python train.py --n_layer=24 --d_model=448 --n_head=7 --n_kv_head=7 --head_dim=64 --d_mlp=896 --vocab_size=8192 --activation="reglu" --norm="rmsnorm" --norm_place="pre" --norm_eps=1e-06 --positions="rope" --rope_base=2930.0 --rope_fraction=0.5 --qk_norm=false --attn_scale=0.0875 --bias="qkv" --tie_embeddings="early" --parallel_block=false --extras=["shifted keys", "gated attention", "value embeddings", "hashed n-gram embeddings", "a smear gate", "an embedding shortcut", "skips across layers", "capped logits"] --init="trunc" --init_std_qkv=0.0233 --init_std_o=0.0 --init_std_up=0.0233 --init_std_down=0.0 --optimizer="muon_variant" --lr=0.00751 --lr_mult_down=2.0 --beta1=0.95 --lr_head=0.0106 --warmup_steps=200 --schedule="wsd" --decay_fraction=0.95 --decay_shape="square" --final_lr_fraction=0.0 --batch_tokens=[65536, 131072, 196608] --seq_len=512 --doc_mask=true --train_tokens=900400000 --steps=7072 --dataset="wikipedia_en"
Each number is 128 + 24 x the weight over its row's rms, rounded and kept within 0 to 255. Layers, rows and columns count from 0. Numbers have three digits each. The size before them is the row's rms in percent of the matrix's.

# layer 10 MLP gate, 896x448, rms 0.184, rows 286-306, columns 224-447
097:133047132127103110111124143142163152138138078146168131072184151108152137149118117125111125141110129171127102112158161139128161151130148146075135140137136111180145160116110123169099121120147141128128123118124102173132088162147142149107139107147157114166120121123092124129139143092124141135139128177108090114140096105137115092133155182114145107148145111109144144116125111167136147150076122157144136173076138080094079133110107122138114151092139150120130111138127101136133146103141126136121157132107137116128146104124122130137097102126137163168117165109115134184156113134135148133116083115091158121107155167089132113100113171167141166146115163132110112105142115115176131161153
098:121142130138139158118105167105154136122142123100147116091112132152077156152114118114135117095127139124128114116128122172116133111098115127115164127132113144143128109140128143126124129099124139148131168131140163125120170094093119107188133121156124137132118074155146164126128143158164144103117152145133160104130117149121164132129117082134127124143184117070154156140196085098121104099132130122107101171089175117085109148130134164080125089135127128108151092129122084167124108079106181118126137110136110168122122136156123174142128174153124058139150134120131106140117121114173092139101102122114119110112114087150119104102100110156104112154121117125113150170146125135146145099124
103:119117136127142134134129138136131149104142155141144090138073135091108135128103136080133054093139164126092143111131155136135122112140124176145125134070106116126080140129131080209152129041144154151115132146172117144165151157155134160124111105112177129084126126140160087160142083112139185134129148162102168108153096119098182116087124163113122135157130161141150142094112086114159122167135148093123115123127109088113158110189098134087147162095155125123086141111153126132131132147110105173130142134145164122117162159120113091155159143112155105104151141108139120105097136132110126060147167177151174121141092168144145144138156121149128158133096146151122147139129123126118151135107
101:135110130155127132135138136154163071141152109144155099098079144099149129114152135152177150148124127094108114190131093128137146139118128109105108153104103086121136114128128133127130083159073120139168179136126145075143171155129115134154134137102149120108115126157092133127119095121112132141121133115124143122131168103152120125110160084121064126181094172110140174150158129121114115103127096134111161138146089121104117117141148115136128165100119129137118187189148160087118124112095136143121180082146136105131096168098126149092131142124056137123134125103174131099128115136139114149142139161117163118159091144130100162146102133139131119119138145134176144115140113154152086108119
103:133120118134117105100110130152111137121097173139150121132163117123150114127174103137114135154154073131127133129170119165146108128183091116142125187131103088121099124128129131099159153088143147136108123122108109149105126121088122107129138122161109154152123111149112139163111131106144125104167137081110122130159121161104094142126110113107137139153115118099161112119131097106136136133117165150137099137117110127082144128132103144149132129154147119105121170165110159174160124104102086075138111129109173165095104161151152131144098114157147128169108117149109152121136149127119173152092095157145155126112148194140113162144126125100126128129116091160132101152154127108142142114165
099:110109117138122126129190086159115135133149086105138177139151143135131123103109107174125107105114150150130149133137073135127188169091141137144117136133127128130123133132097144107120122121101121138121156109113118132095171091111113135138130112136130160149102130099157155112146096151165165129089124098138137099150110137120157155156117093136126144093131154130118116076143102156139105146118155130132111111090158150127094136113120108124090076161183138154110131149106160131128127092139133104118123142127074127121143113113168161128094161110125132100148135082116133112118146157144102120187075142090101144128115141123131101149111114162120163150157098115156113124108102132161105137133
101:192125078094092111131155104130114129156120092110155103115111110120130125155107107120164144078112119119128096127152141123099144121145114162090108163121138111125150137096163097117132127113114107107127093121104121150113136121126117127106098147102144138131148146123103110136129106134102121136119119174185090138133121117146105136144096127125132150157113174117119119146137125098128133131107134091126139140157119143098115112186145136113173105134116124109134097120151159123132109150103146152105149136142159069164083159099105189117148149091162181103164121088099090124130139118100139108119098126116133157107068123148116160121053095108110114128146131138094108139129137140140158113133
092:096153105083158099110106101116108123148119122113075143124138134136107133138114120124155134131125152121112112136101085115163144144102117132136082104166196162123157135099108147154165167130113147142133143150196138099137116120080110117132114130132106107136160111133115119156154131165127125102138124140139146078150131163135139097106128141093179107095131118146112157120134094098115178121151167128112122161133127153149102138151138125148142121129137125145127110096159115127130092136125143111123091128123145086127143135103121139137130160119186089105134133172127116114130138139121111154113125098157117113143057167147131124130146112118162158152106095153139139128120125132072159148065
096:151121105166122121133133115118123103097161126134151153153175133106140130117144115120113109165160116147122140105082155173194147115147100174103131125149096110115089141102134111143147110139119113140138101134124081083110154100124119142139088138118189139102082142096147128087142106147155101121140127112159146157148147143083080131168145122098164151156134111160138166116091143096063133159138131126133152159139162123117144069129117126152121150104138087135137149163130136153111119163112120152102073084157123107162105127162116135161094111124116150155141140147114141096111110107095126128134125103125127112111107194150145138141098119198152106106132149101147145125140079171139133139089
103:154190050098110100123131148139138100107121093136143108142168127124143148150145110103115179140135140106111118105053104173166123090091134125104125078167106098145126140133171130140145143126141119154099104150138151171166123118167102129129104137117144140122111130118083118132100168122145144087133089139101149117135136098083141098130137163111127164105141133195144160100096116170098150087081110145136109110172127141108107096137120130149120120130145108070131126113125094080155115134087112150093143116094117137138119099119150137153132077126163149143124088140107143138130156123133170114131133134096094138124114153129109104134129083135137122138165164104106108147154093107180129142125
103:147106113169144152164161135138187143100121128107141116141146087197129123128138111120102100097148114107106162157087145168127148131126165130111154147108118136136126143152144118097166116115087115125098186114141146121133129187096144161106157121143142134154150142140141120123181140083163116171157172135097111128136127096129160151102111121149123129146129196158106138174071154098125086140116105117106091112127111103167127159177156133178139144130132157143109148157192110074163128121105149086134130124114112088157120104155128157115173106094109133108098110133133159140095106167106111152127124100103110078158131116139133132107149169110115122160111101145153120090074112141126145155139
095:107140116130118113118151131146088121137175111124163147116104136162117121110167105129157131093113166109120110147108147093175095050129085074178125097117097133109099143168128107162115138145143188164131117131146112113116101087151123141128130152182133168115123159118169129114161105181145115114121085159123121126152117129106171139164121115120096179117132120152092100160148120115152127141085117092125141098136173113173124127135127146117142121097125160179194131126118126143127103092115074113146098143089145139118159100116158130124147076127109157136114088167122117153122079154119102154121107124138091093094132120107126096145120145138142150117135125134141106154096114136146129154139
108:091077104120138184123183167133127138121129127145132157138157093118129157141168094113118141133088079119136115116136155126122122149166156155116125139119104127099155136104145156092146154103100114115146165117112141166132094178150156083163111115095098142104131101142173132109176111142131139131126100162114145159178112094127133118052134114131181131127117111099147103143124133108187105110138066118070143105120113119083110121124118168127123104121103142114107112128188101153126118176125133087071093135119138168104135147138117112105126123125132070115134157094125119123116099092130103088178113083112141158101118115117123109131143135101109119117094163143150125165124118149139130153151
098:123139126074089171100126156138106122117110135081136122120143130140156147096120114120111088110107137147117139120103130158109128135073095101123199132095163141129129096136106152151139131157127092141123133152116156142150108146141134118145172141117110109115091122164142161146111184163111166119131125081077165117165114149125135150117120160120094162086109093126074145148098120141082093143136091117166113117099145103117094097103085143143108133118096223119148132154119127123154170117144129169098124113139120125085130084120123140099081145131106116156147123129128116127140114106156104106116160121134116134092136121105161089148133118156118144090148136156114120108127139106122100133133
100:112114124146152140110113145109132155119125157102113126181156060135162111151143100107138136101098159116159123112163120144077127150100119185128154151146148140142120083151167133108109112136111139122130120138112148101139120099145092098136162128134111126104137108153113129153119175154150148143082128176135091132146165136162126118101139088138144141142123118170143121083123110136146130101118113153134116112188129107096129160129145153116095101111140103113097145131112116137134124145090130153141111114136107152079134121104093122136164146132122127118130110131127140098118138099095123107135107155127114135120132133139132148146170131147123137114094135155100142130176126058152167121096
106:138134144144088166130122150147074101107145131145116087132119103112097152106129149159102127105108120175105130170159168151087095115094165134156075109146142109169098098119113156105152136082145118137102076133138128159093162133104098105155161131114133155118125180157152108132152155146137115162098141096120142088104159130162154130105137058164161171101093126154126165099143129161166098172135104157155123082117155071102135138163100122127132141146100112141142135156160119109121171139132175135134119126125149125131142137127130132100146101172084073145140077198129139168093136150173144141123096118182106090141098149109142150117079108147159121170147130089120128110120114086131142130130
100:132173147124141126126102145102140147104115146169101103134143107110108120116157117176138118126094177101138120174126162143123134131108137144132170093119128099121154123153108114152158125136106096152098059128151133122138147168143145166103135102070156097148104115135121180131107120148146130152141123103101108102116141085084113142128157177151094118119181111122131098140153119140139127153098115164135125148157131088118088154146110112172120092128127111121094096139146118144152140101119114114161147169118159149112127096135083122132135132119099068152154122159141138130107133131126101123108103100170112089121169121121137138083114116119125148085139154141136140144109135116138108149188
109:107101124144130120094103125149116136080125112144103168096100092129143118142107119157128117107111107151078154144170139130141118133111090145091142115120132125144126141119157121143120120117119102150149135122172153175139110122118118135179131121149101160109140124118114171151139146170158089103116107162146155159095113096149140153103141121162152147106120146086096146129095107112131136114114144091132172135101149174135115140140105133148102101121125159135123150114156105117047147121079125100125130098121090159157133124120115114146156119153129160092097129118128109168099131145090084164110147154104103129134083178099071118130126135116116095142090119158138139124098104167098129130133
098:134140128093127110138125119139143130133111099102144110183088126147096114162150116153103148115106143135142140139103134092145094110113151126134137121086091150137119124140141114144137182113089145162111117096162126116172143129115137123115143131133164089104123111114102115136128109162126092125129145116152128128115100155135129114124140083153137151128114142133117134159170127156160120153151134117097108153132154140119139103150130113112125110130141157128107132136121129174128159134123098141118146125097126098069107100089125116098158120130140109123129151135145123129149137127103110188140108111119105116115129107148149146125130103150107116131124158130142129125112096129118122116137
105:135129144135128148096146139150105158139125127127144115161095136128185174135110119138139126105110128152100160163165091156139120093080102133134135117068135115150139144104183149157117122122130130151101153113116143079111117124107126145145111133136115125111140122114109135148130161101096103142111086109150120123102084114124132141087122165133111113154129133152136110119108111124123099116132138134147147107058097147167081107131073122113123141092150105106115121138188128115148121143128114126132128112137136105078137121094108108153114151125128112123103143123148128101136133142115105170090157132160150113096135131127120184155092137093142160123125155152149118135110111098167134107139
104:136153141148117127119123151147162131155146158125090074118133140126143086149157122100133070145142079111131133109107143105099120140119095125119107116112189147114097144118148106077168178132130147155137107098159152109109122136124137119133138105132143146124142107150103165124118128129125124125101148133161083088132154113145109133146149125113150129139120157141075160124102149150104162175143119126069115136104157137140097181125142135135127131097169087149128119095123144090190096124120160147125108100119121118123106082141094154147147129141145084108110101136134150130156111112134086122091106122118158127130092124128091144113099147131173106083163155132152103175112106091144083120142
# layer 10 MLP up, 896x448, rms 0.191, rows 286-306, columns 224-447
092:145147110117138161109100112079126117146151151132126155122091134171174161091135142113120153145172169137144137152094142102101159058109114110155081131147124092112135130106121149088158105133114120109101160103121125132096178122115122142156161120158143124123119131133164117165157100119151134093139148110088136174127148146127111120112083148142131140151139127149154135133143110113137122092124200142101077107119114132161099116101114129131109067107084093108162173126151151142132131076134118139163148169141119109132160147131115130136142152173149117108079089095117086085098098117120137081140148131124128123160139118121145085114130125160156129135142093104163145132123144104163116178130
100:121133093130115156176143147136112130149130136139114132174156131128092144132104121119146084141126122150107099095125115131098109147161126149151116136098129103138148155116126140135102151125149124150128178155078125135118162168136139159081189137127113141128118089141118135101111135146104088085179132080117126163132101141156138138131146124116146129136140088163087100091104137147152138124140093159158121085142132154099125101154121173124116108125117113119119139102093113102159095123129118102126173126144119139125104128106119149105119134102115075091146147101078152149105128109078150121108141091163085132136149076106122153120119131143092126061139108115116136115094105100163131128134
101:150152169124138174132125118133117152125165145140155122148129111123092151128151115164118130077130109098111093091106118135093126096148165121121157127115113157119146168127155059178088115081129118080080179150180113122121146113118137115142107083121115211106086161146128133088147133103118153124128168159122099151097136137107122110101109156146083135097126153170112147122127085120132121147127191143095138137092115137134140110174116117133153147085097109120116133157113132165147128114125101185128132115126132134126136120154170113122133142145151147142156112124135136114116106124125112134140153121124153117143106093145106118098148113151122140146123118107133120148146146121137116141100
103:119095120183136126082090137180114123141130139123108109119137161102134125100124180183133151115130109091147137136160138128127110105116133060109128122127105138089109113141121167150123150105123134117113090086130074130135139164127141132142108132187141100142108117110072124108158092111144136174100135155102161167155125092130101128134120072222167128090108109113133132144114157132136153125129144125109149120137140097127144144100099149159128091107135165094128182129131155130122136104130170111133078074125102162166131117094133141128120134148144105108127157121122128154127125151143121112128148098141141139105132122063146153136204120119149159113127114129118091136128152113094145143092
102:153130114101129131126146114119094143077103143111105117086130156118130143088111119129161102131084116127155119125127139128132147094154087172127124143128090127139100120130101178116110088133099084146152156146131115110111132151134151121149097159122114136125171158141123086094156168131119123161137138094081076155104184128119153117156130097161137166126124122127112095111101140159105093133097107149130178141145137098135143119112114122126150153124095162117130119149150130113101135183139110128093104117116101160111174081132142151119132122145138147110100130092138127086122097172147126149144112084094102183097137161137143176173114110124148144136095085100135133127136116145146140141109
093:116121100143112144137186150114088084144120115116141151136115110130144103162173118132125110145134141153081124169121128148155158100116101108124124083150147170112168130137100134121117120135149179151125160151111147112106108130105136133138071140124136130087155116089113129157102137132124109157127125138138118126156084130170104106129082125102132139141119096116130119184115136108155133159144115106133098115123063131091146105121119097116160145148116140166126132116144183107135101134138114171121143142176156085124091155159179123120136143145172086129116137112127128125116123121148115138125111115104130146152107099142157120109095148105118131140130100132149134106143112114138147136134
100:142091134186091075100150167115121129145146101122115166064112121104135130154149156088128161141148132102172107135083153108218115105125132124108118108097109089136156128119098147160123166144114129124113069157131136132163132146155136132094103135179149080154188156125095117125115142153094145098118104110164154123071120119139117162115151129122150106144155154149115126090106112117097125138113093112160144096086118114135105120089116101108163138125113140128158140147105147143118117098148137134142118132152118124150083170109116136109128107088129126144129129120134120153105123175150090128085091141124087104128142137102124154165101132161144137119151113134111127106149123108102125162134
094:134168144172132142140149156116143121159132116130141127125162187155117147128134084140109107139107143120098132122182130100124074152120146112126128145127137120127137195105165127154148141142074172114115115125129097149126128109161153118157140122175091119106139120148162117135153141122165133126098139143144143138101115149110151121168059124168167103127105138180143125125123140109125133106126110081115084096115136152103111084156123109158158165114145149129114105141085126186169130099127130171102148123155158107104102139137123115112144152139118111109078123159106149154114136170101115122139102117114130129126135138135145145134115137133122098144139112099162118084056097093101148168129
099:144163097162083125110122110093158148139103125173071105133137105094115102144130109120132109130114124112127158126146140130145092126158124131123112134131126093134130140143130131186146154121132097115136153104113133126106135103171122120140147141144122094110143094103118150130120141153134132114117116148150126086117123074131132139076114159209163100120111120150134082084139127119144118161110156138128133155137136136121106091148135119158113129141127113150137157147136108130140163110146097096106142128119107129137151163163152089152140090140142124144109174151103101120069094135143171116096152139136110125125128156134124131092154162126167113084158096128132136101093141086142120094121
104:135094138099091142140123091163082122123120136137147163103117140119158129087107124121119145195122111141178137124115128120101129165141139080184121135122146157093102137107122125123078122112144139122107095119144113138133149124119177109134179103107137123182138122128127123136126142124100141137118097121150110137094137100173144186141098090112083153145090154053136150145142127130109153131130172111148104154114113142139153143107132138139189114122164078156177162107094138185112137112178127128165160143129110123142098163136102129146120133121164072136163178125119143109101124107137080097136117080148074120133130122139147130131148125089107150125092154108134159127146133127115113084124
100:138111075122126123142129140161185101106143081072106126157151134187112173141144116092134149106118121107105149100085117140128116137094127143149088092123092140150093144112122085129167117166119094129098116143128129118145144142106162137116109125131124135142118125131160188109160148121174123154138152106123106146158109149131191152134075114147097167133134162143163134124145079102141086148136125132102143098099122159101135137124164133131119090121117167145131110135125136199166130115146117090164121162052128119141124068106115093131168129083136177112131182159131163122081124152102155121152164103094109071119102117123128119120136144103163123179119131116103124131117139132140125120134
095:135132169127098126110161096110121133154137141111137141189157109133155123138137136094135133127091152110151161100156132120080160135179143123127134124130111157135128110090100094149159126135099153075149111105112114133104165113138134170135130104120086085159101120129120139167128125114102136107095169091094141114104126118103071088112127149139103095120079088098154149126106140117078140144108149132157105122122082127092133124118149112111087120121110179124105161086100128096154099144140151173125153110117113145116125103120084128138117140145104090103128114148062131122099165110100160108088125092131135093149157105098172145127144150089056154167135152097141140172103105119123129124149
115:065094129141135166133169111162160146124106128129155123126139115123135158164131064133130154134087092122132114132152158090129125165138135163113127161137112138127103127126142139118129140117115132148157135118125153164119153162110155114128113155093151133104131141162152135125160106130153122100105114122115124171202124129123162128051132129157166115103141122141164093141178107115158076155126125132124119097108138164131118121132131141093137111122085147096137098131202116134131143153119113110078107137133099145078083124107136092099130094126141066102146145133123124126144086127163135148170107121158128136082127111110121139132137128111101144163133114133114138123119130160138137145160
098:142113117134138125130098112173135101139130133152109081086138141109162134121127114130182151161121092156167116160146108162095106112155132148140089117141148109142160135094129110101167111106141132138108119089109147140145122105073132137149144094124156177099167140109145121150111130074105167132175123164113109119140130105129121119142132140139128141147176148103117091105108113121109097134166124051157114112116129116109134116134125122163120100158126087099113126072127114128085124108135120172161112103132112146193129147106109144138095097128131103146138110130119144157133118125102147086147121132124137168136154114143152144077121132134150098147097150092142149100123124101116099123148
105:137141121118119123111137138135146137109149138123175134082127155158114109155104147140102121134088132154164121145133098166174151093117135104182108090081118102144103098134119135145142128136159149166120110146128153204101111127101137154173134139078133132201150160088127111110099148152072138123128168087107160102153128152132110147100088171145128118126179132103100152123101144139135134137166161115109151115108119079118136134150120127090132136079094122087103164092159092115130203131171132147150070101162160132068157135106117174144135131107132141160143078082131146111136129135153129119091160090148122091149043128122132115135100118121150122133138164138124115118110135139114172128121
107:111089120125115137121103127081057161098172121114104134133148096106133128116102134120169093160087139125123099133150133113087107086119116127140151139173134170151171099138130071117121141110153090133087117134083133133145130114145134115137094128155143152101109117109157140157164119086158130108126068139102134135175154144105136106083102123121115118094158099154151132121198135089152138134114154151129094137142175157101085128128143138136140155139135120084121093171154149153108133128118144125108146114149085117189143139125168113093168124164111105091149130127147192152095142157120136147117159121180169129086149149149176099140100145180139136112134110157117127118128125132128117144152
095:114120134134125177124134105154112102124088175139146111158122127076116151138128095106181129121150121129134132153117115117138141146094146137101141200109101160102130118132172129161084153134144102138115172114123164124101124122137127117154139103128093156116092068122091151076159154095096144131144093127148115172130110138104152095139108133107174112139133102147089158111099130140114120146145145119100130111107139080139151120120137139090136113137148081104090137128119140117137109132128093208130110146155147131137175126098107112153138137125098126119106104110109113148145117114128137092131174183135146130143107135116102062148163154107136135144122130111097127112114118123146153103075
112:093129099140101150103144093096148148135157118142161107127118149114167086130118153100156144170141137107122135130151111102118182145110134138125084137123137129113094131111143149168105124171176151115139099118135113129136174166122127092121109142121092105151113090101142095146119108111121151136163134119117110113156140120144132099122134187134076137125114121142129101104147138142110139106126129107155128128133108102104112112128146139148121101145136116114100087131104165114188175135167144168143124161118142127134124097116129149150118130131125177109194140110100099123137115110135158090096108144129142121107159109136158095106155126129072147106151143095152142149188165137103115099173
093:127117156122113117153126076112119151119137110140126158134132126139080130105081124140134123119138141108119100122077115120123104143112125132123108096127131094146138124125094118113124113130150147143190113131130087170139157112111107160169163132106142120074105143098133109103062140096105132184142122113102151088128146085128100193145166106135129128101168158154120151084092160142185108130128084127109149179104116126146123142166111137145106145109120106105152140130106155091068161067124118121152158135131105162097089126129104141099131135100096124096140147141145060099085135130119155114128126126096149106113166114158139153118144095094104135149137114111135134099135116117126111149113
105:144130092087102095161111143161153089131126115154132103140143138141102142175167096109169138172176114099118112131143129142153088131145176079109115139103127156153141072124149120083142190145132137141122101101127142122148141139117136162124151180148157121123148094129173123113097120109141143105141128081091103124134146149165120156115089147121142135121100135131076166139125141089128159127065159132108132159118137120117164117139131086190129133141155153134160169127149138133112149152131159128095131121197120163163124121151124155104143114154113136125151100139120115183104146119119113085087151106142120154133146167092178115105146122136125071123151087129127149121138116164139101134106
105:135145119140139090141143118123121133152120127068125108126126154143145159152139100182115117128114125156147124109145107151122144159137101105139107138151193161120120122135154120147142157101169101174159184138153131156136132106142162082152155119119146135099120102126154106136136131133149104131102091109131136149132119074119134131162138111142152189109096152164092149132133097124102148107191143144119127139109103103163133137154155135136093101137131150124146119127138161127136126101111151127133167090157153117089114146143142151115128122093199094136102082163121155100177094101150130159148090138171112133110153152147117138109149122141152142126153119064085161118093128141139096126183
# layer 10 MLP down (transposed), 896x448, rms 1.1, rows 286-306, columns 224-447
096:127140109164142122158120121123123113153132141157089135110097107128174134133101140105091094147116147081149160157108105152136177146107108115143161098141170123134148120097151110120103154171123115089176154107177157099114165126140118114150110091168147112097112144109171160135092125138104103150113134091140164132127124133127154120154159131145088154154138173136119180124125175132151106128139113150097128142129145124074156084147152141117119153140106148115163123129125116114116154179117144132104102159098116113157155149125143146115130136129082149131161133154112159092159124121154148138162145117112170110134127111117164116095162110143106141146173097138154092089125126089186171138096
095:079123113111114157112092126119134134123108085123132138134098125140123139096126131119167147093106155078156106116138140099110138152101161114086136131117126131130129158167136143149095118120176134114074116172159142094115138181103110123142111137104162096144138093111160114130128148151082152164150144116142118131136130095112125146112104147149131128132111150139103143074145113106147143097121150149138120106099126121117130127110085146160098094111093132131114071111084107168090102158107088123129103137129099142104146105134129126106095158118099129094124130174123149163137153093099111143155114125110098132149174160135169124183079121095090123126147175131158171151112108116123123134147
097:135111189138144144153123103154095139133139135168150182097124097161133169157136131124145091126112128122130170130163139127132155094162126116090123124128146167149124111142121066143116131123133149129142133135102066151108130094152150118136142157128126121126129152098145125092131123107156125126136145155071150110158164182140146152121121154125174145101118181134154123126119139112135127128141130076151138078120092119150115172123135111135110166068139135140130107133098141139131103145108081114116145089120137064072174120159136068125134180097140116166119103174103131106114084093089142125138130183127104111136092150150107130153114122132136150100141152139123205169092136115110133095106
105:097145096145111097110126130103102139101153079086125100146146152111107146074115169107132113118095150158134117136106155143141108133146141143116076089186127103134137143172126139134128141118178130128097095159141123168178135151123124138143148099132146137082144107130132122142163085147135111130109082126119105118170139126126099128121099165093175133146151179122149128109134130122148142181079147138153104148134148182162110143110148129133174133087124148147095114157122127139123101099140089132091128132145118117132135132170126146120124112128143146122108069086108111118098134101116139154113116118119096103133142102144108108116151167146183165148130180116172116140145133077139078107096
101:100158146104116110193163089093086156049120106133117106095097078120101114130157089121134106102126130139102125135098137114115112142106142149159094122171121097091143120138109104137126127124123162134117102148107091153104107147124119124095142146126097110149113123128092126105148122131159175113137161115197167135149089120095129146096114145145079137105156136139121127146118144105172107100150142115150130110132135146140127142156121098136115109134104133139132125143119136165091118115109147102115154111127113115105133125117113109110168126083113114154115104112142140084118147147096120115108118112135142166170174126140131101130158138116146132155115140130128137119165170126171129131159
097:136160135142139129110157122107128122128131123147138112109172102147141063116113110101079123115127164137106138124096095103117102123113118083150148142139118102098120121133172130116137116129113130112064118118136120151109158151106140084114104123136089133105159153132134115096119105168119173122096119128125140104107149141140154132171126129118139085106124185168114134090149113164184142155068150052107087128124106082074102153124127094110126097125106115103168098121151158104165116112140064111114144115111140149132110121140124186097135101161127143109143157160110153101142152152130119149150126151119165143114170136126116082133070110093121118130098146110122103142152174107149143125161
100:125156137190091117146150154132153088122160111122174124127107097134183076123138103115122149184112148142107082141119126105120098149125148137181109162097089127120118109132098130136174109149137129103122146119115115101118087138164112110114130087112135131108117126128156148099108100148091132097123126112144146110157111104139146122108154103091107116116123108118081094129137124143171112130109155083140125141128083158127185148140171139146128158141131153152130118150162139116141142178166108131116111101157106153116136129134126073119133112039144109121148143124133192092131179113178122151127124155120148181155113126119112110172095143093120161138129120083137129128151085170143117121105
089:120148144109110136148111098064150138158109103123156125152142181172147133114134148166094116124116075110157164124103129100121114127133107154074160126149095115116172118205099081151126101125143133135129125136141152123159127131118131114201125126105095145126121119149125127130131116100129142096103106134136145147125156090123164157129152126141129136102158117129120152153112078152124147143140162132099137144161126147149148092132127166125113099176122084079122154101136141128120119130123115127101146145126107126131099125130137116116141127171131141168119145138137123160124123161162127085124159118113116142108139105116119151141125146158167149117128114161139136132116188125134121155127
097:130123088127127138164104103130107168118153095145155123157114093098139126147103107134146097126194107170117137119106115112163085116101136097108107145119159099145138142105080084118161157087147097121149105141091126141102145149123124124085108146094089143108142120141166102147147106132140176138168136160152148140125132131163142173166119119150134134148116115087140144109130153127154092129115138139179100151133109147072142097128126148183193126167170130107148149138138109076142110090136135138161165142134146124142123173118167176115138155105130154144120144108128145135116158074168076155108138156132146111135141162104093127137127108163137137119172110152144086111169138164153152095148
104:081126109147153142139161099152149141148099127115118153090166125107111145166146137136112094133145125139127129125112123129105113106124115145136121133152142160122155137066106129115137105096113151144145153117127138105132153114149158114171171121131160162127135128167124148125138165095152111147151145177120090147137089145185138115124124098114109143111163110107158186110174121153155095133141116151132171136110139130136062131155171079131122122140153121120127115115150090104103110135148114105132133091146138091128180109130169192132126105146098116150065122160167118135113119160103139134136178108163117145166107177175098098143150144075129110100134126164135132144120133152108165110170
101:125115088141106146120138109139088138110118144122165119129113137103168114101134106155127142151165104134140125123172150130122158165126119104040121175130158106112115144193140131094126119142126130087124150121144091150114109170133143146117106084155144159156114129139125097132154143152117138101144163131156106086100117110117135118110207142126148103184173125128102093115138131160157161132103163131106184116142144122162117125137153100116122126123100168129144139152149134079126127121136108144091105097137129107115136136155126144087098137129126085104114143115118106117122134090160133133119106116102101146124127097146143126103147118182105095144147110123135151143145152152104127124084
093:127152119136122134115132137116126132134122059135097110123111112154072142140165094130099107133066112139131145161118123131123156126133113159118147165136144080166139130027124123106112127162154141094144146127112112156095124144126125151135091153121131127110124152133178111166112147105157131140128136106107110087123083126142115112126156125088096125125159117113145129127085121144148108155092145125175152124171140100107110127120148111157105108112150125143139164153145110125122118115147119100129091111115121154118125144127123125106118158142109102155159126106170119132131138162120119094145165112102117099166146098139075130132151106140150103150132162103148076078162150116126132091164
115:121178123134141157125121177175095085140123123159142140117111126144106132120118142098132112116112113101087125117136139130144109115127166130141108141123117119123147118227132115096171144140138122124111101071112086138134143200154196112095096147127160147098119158132110152086119118136148105118143131105118119147089128164105115128101127155131147112141144152144091146107135143159131135119096157122132142145160158107129154151093100132130088097127141121120086082137098131134134123124151153117135087131074132105111124147130123113142135110127133115111110151150143123126152147109114138111134098087119153145139154167165153108082105138101142128136102197132132176130118092142144137124130
095:121103101139122119141124098130110142141131107091117114147130097201154072132164116153152105142109096159143110145103075109087158115095103156077134110101108121132118120051122124114152132105134141122092142128131124127157173177137127149139146123075114115138145164128191122149112155166158094141123138140144162175139130129132080101134125139123128152111146120171137133090171098140104106151129144125118107100085165124144105134098117136142162149131159109121130139137104093116131130091138120137089139126112116126109142132146141104159120140101109116103123085139070139109133118134166104107129145127104127086120140131112103128094065137138125106089105149144172173123144132155144112115143
105:122170126112104089118121093135126150145141111101125122135095109103138140122146114152140128105126096105122166149124118099084145125138137065136136106133124153129100116066147121140116131067130123138162146157114130166118134083094100155151129112096122151146121087177156128095160087092120121129102113127127166092131136057118124123119108133137112174128128110104128119135088136097102105118167139144146127144124144154143112139087176148125135144148110090135117127168129112130121109134105113142095104142128110140095114126141112122144108140143109114150154126066153141171121139072149086115139131139143102118132131139115113124130120166122171151092155078151086139105176107182141154139150
100:144110119146168121106082125089125158106122129127154139131124085126136114143077139137137112132088144117135158155147087098110109150119115112117134115130129153106146158105143121102164136113110117138120109093115105161080168103123092120144110115143103148146096171163156110147106093108126136107157110115142101152145162132126171135137101143127112172118133111142120103109155166153120161156117141120121121138088108130134094129129149098150128144117124140101107117130115139099119151137147118147106090121113133108139094148131125128110134148142116148144133105152105133142149149147181093098129159101118134154177146156117144168147106144096140179133151153115152105121150101130141127063114
096:115098150164168158087101130097138161083153128092157083108132135110172117135140104130144128112143120143101145105119093127110100109080101078157175141100114132152121116066125105117107082098137130128164173108155145159147143155142118117178132125116137166111134114124120087150159164118133103142119152130125124118131061105132147162149114128129133103136114157122111123161144161159118146114156182148138155064138128088168110122139114137134113135134131101097127170170130133153110174170138167153125154149111135122163118120108090145100135135155131106121145114092141134147119121121152155151113126115104157145094143143125140124099147146136120107112164116136089144115156133138133148136151
110:145159150142099190125133110139126146101148111099115101119149117135127149151113152120177153158152136084122128109131141134132128133071161135143116137154150119095109096099144129110110168132150096141105112155118144176122117178111124137162110119140115145130091126157154113100110127092144124145129136136146096099146143136129084142115130156120119119151129103102107110164139109138184118113147084159176088133135124114107112102119149115151126149143093058146117122158119146147127104092173125163063115087150075133125123144147144125109124131182142171157143071170137139109114129090122185145160074127121148102103122116123134144081156112174114133137135122125160145149149109138091147141151
101:149117123117131140143105091156133146132173107153148154110126109129122172134121116141131173146137089110172134152134138100109128140120127142140141149118119112170134129085143111093158142128089124210100121149155152180123163114129087104163137143139106111104145119104111127112126123100128133120126120156119125158092137090135168122132135108135144134094155120129137168122171108101090124134150088045121119120133145131145126138154150152129100114148138124092150119119149130136108117105098117127117111139125140133131174127123115115129076087126087147161101143125153156133126152128073095116116149146132117108141078132135099099133103133115098148124136082122105170128145159095152107172174
101:150113156143118133149132128083142130136130116091130104111194115126128108181152115099104179130153136141149075150155128126167146134144101127168159120138133141106127127074109084118114182166105102162145119122131129151157121156163147108109134114153140175145118165102123134098181129155185093157133161124093132137143135105140127072126126121109122140140161082103096103091113132102146149172083154125141119158121127135112162164075132163168139106146127128124103151100084151141121190151144122089136093118167134147138143126082123151173133130131134118157144101124133125163125089118167127120110123067127141143149155118099156118117149107140160128118121093128127139167154144138119172143116
103:166131099128131143115140168099066122128109147123154120150130122122115145101119123124118167132133101087129162137148130097120146101121098124114111145133144129082123138138192080100193120124136146131095155096109149141124144132099144109136144129128106122140072111119162183112120119134101086090132148162106155125174143101151113111202120091133116089106130115137110149115121110138142113133105128122159158159116141124153149137143139133109150109160169135101113125101083139098125148155132212109126114143135100121088144128098096132124102140124136066126134147149115106127165136121143122112110131145110152097132111102169149119063125143109114116146133158098184132101138107096150120142116